{
  "intermediate_size": 256,
  "parallel_block": false,
  "lr_mult_o": 2.0,
  "lr_mult_down": 0.7
}
Each number is 128 + 24 x the weight over the matrix's rms, rounded and kept within 0 to 255. Layers, rows and columns count from 0. Numbers have three digits each.

# layer 4 attention output (transposed), 64x64, rms 0.167, rows 3-24, columns 0-63
121081128105127143178088129101093193125113152127088130163127130115124155078184147130173107140100163119095144086140123130103133086076150139127175097129113132140133142137114106156158108116179146
117152163122139130141181143118138126121108107125095104163125091143082148136151147136084103111109107185128107089094125139097177145096120108155116077185153093105164138131129127119160133148141134
086161120158107128138160150118113145104116119139136127152181118095120138094148107120135147139075119093108124138148092127146143153130141106145133130111134130116086119182107067161156152092142162
136095134159131130122161123171116131125110093134100148132151139133107096062127152128092140168118132119120106110166139148142114103165112167139130087131121113088114149124136126123149166137141106
181137116113099150134126142141126138163110132144155126140130132153136126093122110141146139103128111113127128128137156150128154115096092092118154161108140102079076124115069115137145143156173127
146119149142137107108174144113139153109123140116143142114184151112164103067088123109113108136134119151180134151087133136112098122087106152112137112120113115108118118174140163102151174124111106
084137086077103080163139094122123123118117124118058159119140157167119151117132174088116141113150150133135078194143101125175161144127155138067094159127151117152207157138128125141113088111105138
110118132114118087103163118133159142164106161188098094107144153124135087117156120112140118121117123183115168135136136122112103163106106105103103095128135182144123144123129137085148136134126126
168096088106106125149114129163137102116098137116156115159118123128149105060126142114088170125140132143121125131197131152110128166111148113094162140177142136118131145167122089076061132147129153
110091159101084109109178158116127133145127143162150117093142129083125093128104096124177075093136114121165131163138131096102113129105149148145149166139150132150131145142097121116148123138108183
167138150090133136113149129103127096137110104123117111123123099119063095130152171123186113116129076109108148129170104134164140149173101111128112130127194106173133118093167148155137116110147115
119090104170133122162184137118154131133129122124141110141135138180137112164172105110106107087208090142100092087074174166109095137062113103155121103071152144110127097164127120125180144139177114
145145146152087141138104127100133116199156109141113111166115127095109152105143118138124150098143062152117116111156173076102168112114138150109139180172160096153128100137121146097129112139093103
134101099108134143124140146109188166098116134124114122075131093160148079118130160140095169126104124161112104086108136154125098122111104131158133111141137132111156107132165143133160138153156126
199095139125093144161129142123112157138147080131161094097151104109145097135160110087152106120136103122141157098131148130135125140112124140187114091098183105107133154105112165129152073149125124
130091128115155133117135103130096132112130141110072114142144114129146079117071175136130116109099168116106141194111147113133142120080129122154157154133155137153102120128131139144154113180116144
121146110125131120114076120149110107152119137147151093111121116161149137115112113158133145095143162096112166139131109142121112131121139161135197160150102162102158121105113078129128115132091132
137092080165112131120117169136062098148108115157181146120118155137104130112095163115109141133144110115198087129125132117118118139160126096156143124100127171124120120085159156152136143099108143
171082094088138108099115133140148096131062081132116160179170167107141158151135111146097139098128172141134108136152118114155173123167112123122123120112112154125101162116107131158144095123099126
130114156117115151105144129138138106149151158173120140169095154117178090147115117129096110141156128086117172116058136139132166073127127107098115111155156098081139125100149097159168103099117180
127133121130127126146139150114078120145127140144154106103147139138124130160103126140128156127087148136077068131119104129164090135108150137143156076135148132149115133107150119121115119138151160
132115127144117163108125099153169130106136152124102161101102110150116158093131152128139096135166147150125127123123117086139129110131195124125138120110111155083154079123109175119122118135117127
# layer 4 attention value, 64x64, rms 0.0991, rows 4-24, columns 0-63
105145116169092141108068129153141139146138077139132115095163159109141171106096117153162132130195139127086164155124130117124131105150148124138119161133083134137122138162130127116090138105154084
108130117096125120124130146120111114173133147116129122169114164135126153121117123098128125143136156115126106105106121118149125121110125111156126141141178080102132101122169160099078123167175151
133178148136126128100090151130123120155125132093148130165130146127092173131145140114153127132131104124128116149106188102102105143105168101093137137125136131150116119110111128146118134110143121
120117107136133092164124134161120112157117126109129165121088155125125152128116142152144093143117127120070132102123155146124140139166095169081088127117123117150112138143154134113138104160117143
108189120183148136155092098134140096142139148126130101128085172131132122138129169116162112119106125113129088137136125160118137140126132171150134085126183101135076132111109133095119149083113097
091126126156191118132109097116134192125134110123165111146162110146145063082134136147101136141165109127134115114122156102164126125131140068139099088143119134118157123141165101148131167078133156
139148129157069150127092127104170165146126139136131177110147148132137111159091131135088115129119154106147102138143123124121144130132101144164132113141115098120118119099142087174141109107116165
128133121178124119129114136113108119175114108101109159169135111147107089176133162154115113156134132122118149154099165100103103136125110131098089140078112111120192143084115138099133118134163114
115136144169132104173129107078131142112146107114115168139126147129153153105133109126167144129098159103163148144133150166139121157117126132135089108100115129111107100069165080121148093108148130
103109145131101122119113122141126133083112087127104134178124156101124103122113104157098160136111122157165107107118146142176082172122117121104135138160102148098116162184140102183113118117156135
179141104133154157168136092119105138066147104135113116145116142108129129125087125134175095151147202117087073153153126061131163120156125161153086155129110133146097102153121133124140116143117120
076123136118097087113178092142110138121079144103146114123123102106158112138096150184111112107088169117107126110156155163136155132159148158116144140129104148128160134108140117139132140100129121
183175157106131129136078133173128137131125070148125117092112144114116140110099107155141086154123136153174138135161151079097116130120139130137121153135120130173120128120145154097096133154099152
133161186121136137113133139123082122133104132108097141171103121105153135150116148149141116135170134135117152163143101154140115135137120145066120104114095131128095075151163115119123130115097146
155145110176164073119098154139155133124130144143105114137067125120125143122164101175113122120142117145116142124136111144156080090096125159107109141175121120149134123084119122129139123108139139
184112134116144103142166160135122099142115145102121175104146116132156103104132111112147145159098076151133114105157090150111136105166082107127099147140136150120119158072160120116127152131167106
119132126133149167115161088126111148171137106085091116152124138149164143162182065089142108154111104128117099158124137139125150122092155164080126124133106144120120125125140140128104104141093137
088164136126097134083126135143158157101141187154185142147116113190149118124155120114140096121097110132106125141144138139122130117104119091127075088169119154131151129140112111092093128152101113
105176109166110113121108148108109077061109141099115104141157135154109149133131105127157134094119089084126129110147100126128129145147160163156105118112127175146141132141185156154138144156105123
161148126104109121106113103157083136149108093115117168133108122138143125110150119114095166122156130136140157130147109126149179119082101154156113166101124096152083112137128152110123125122141142
137165128120137150167129158100111090147183141100130117135138110100157137136117104150084099110135116159144105100126121087119162138105148131151115101143122144117148141142129098161144116095121123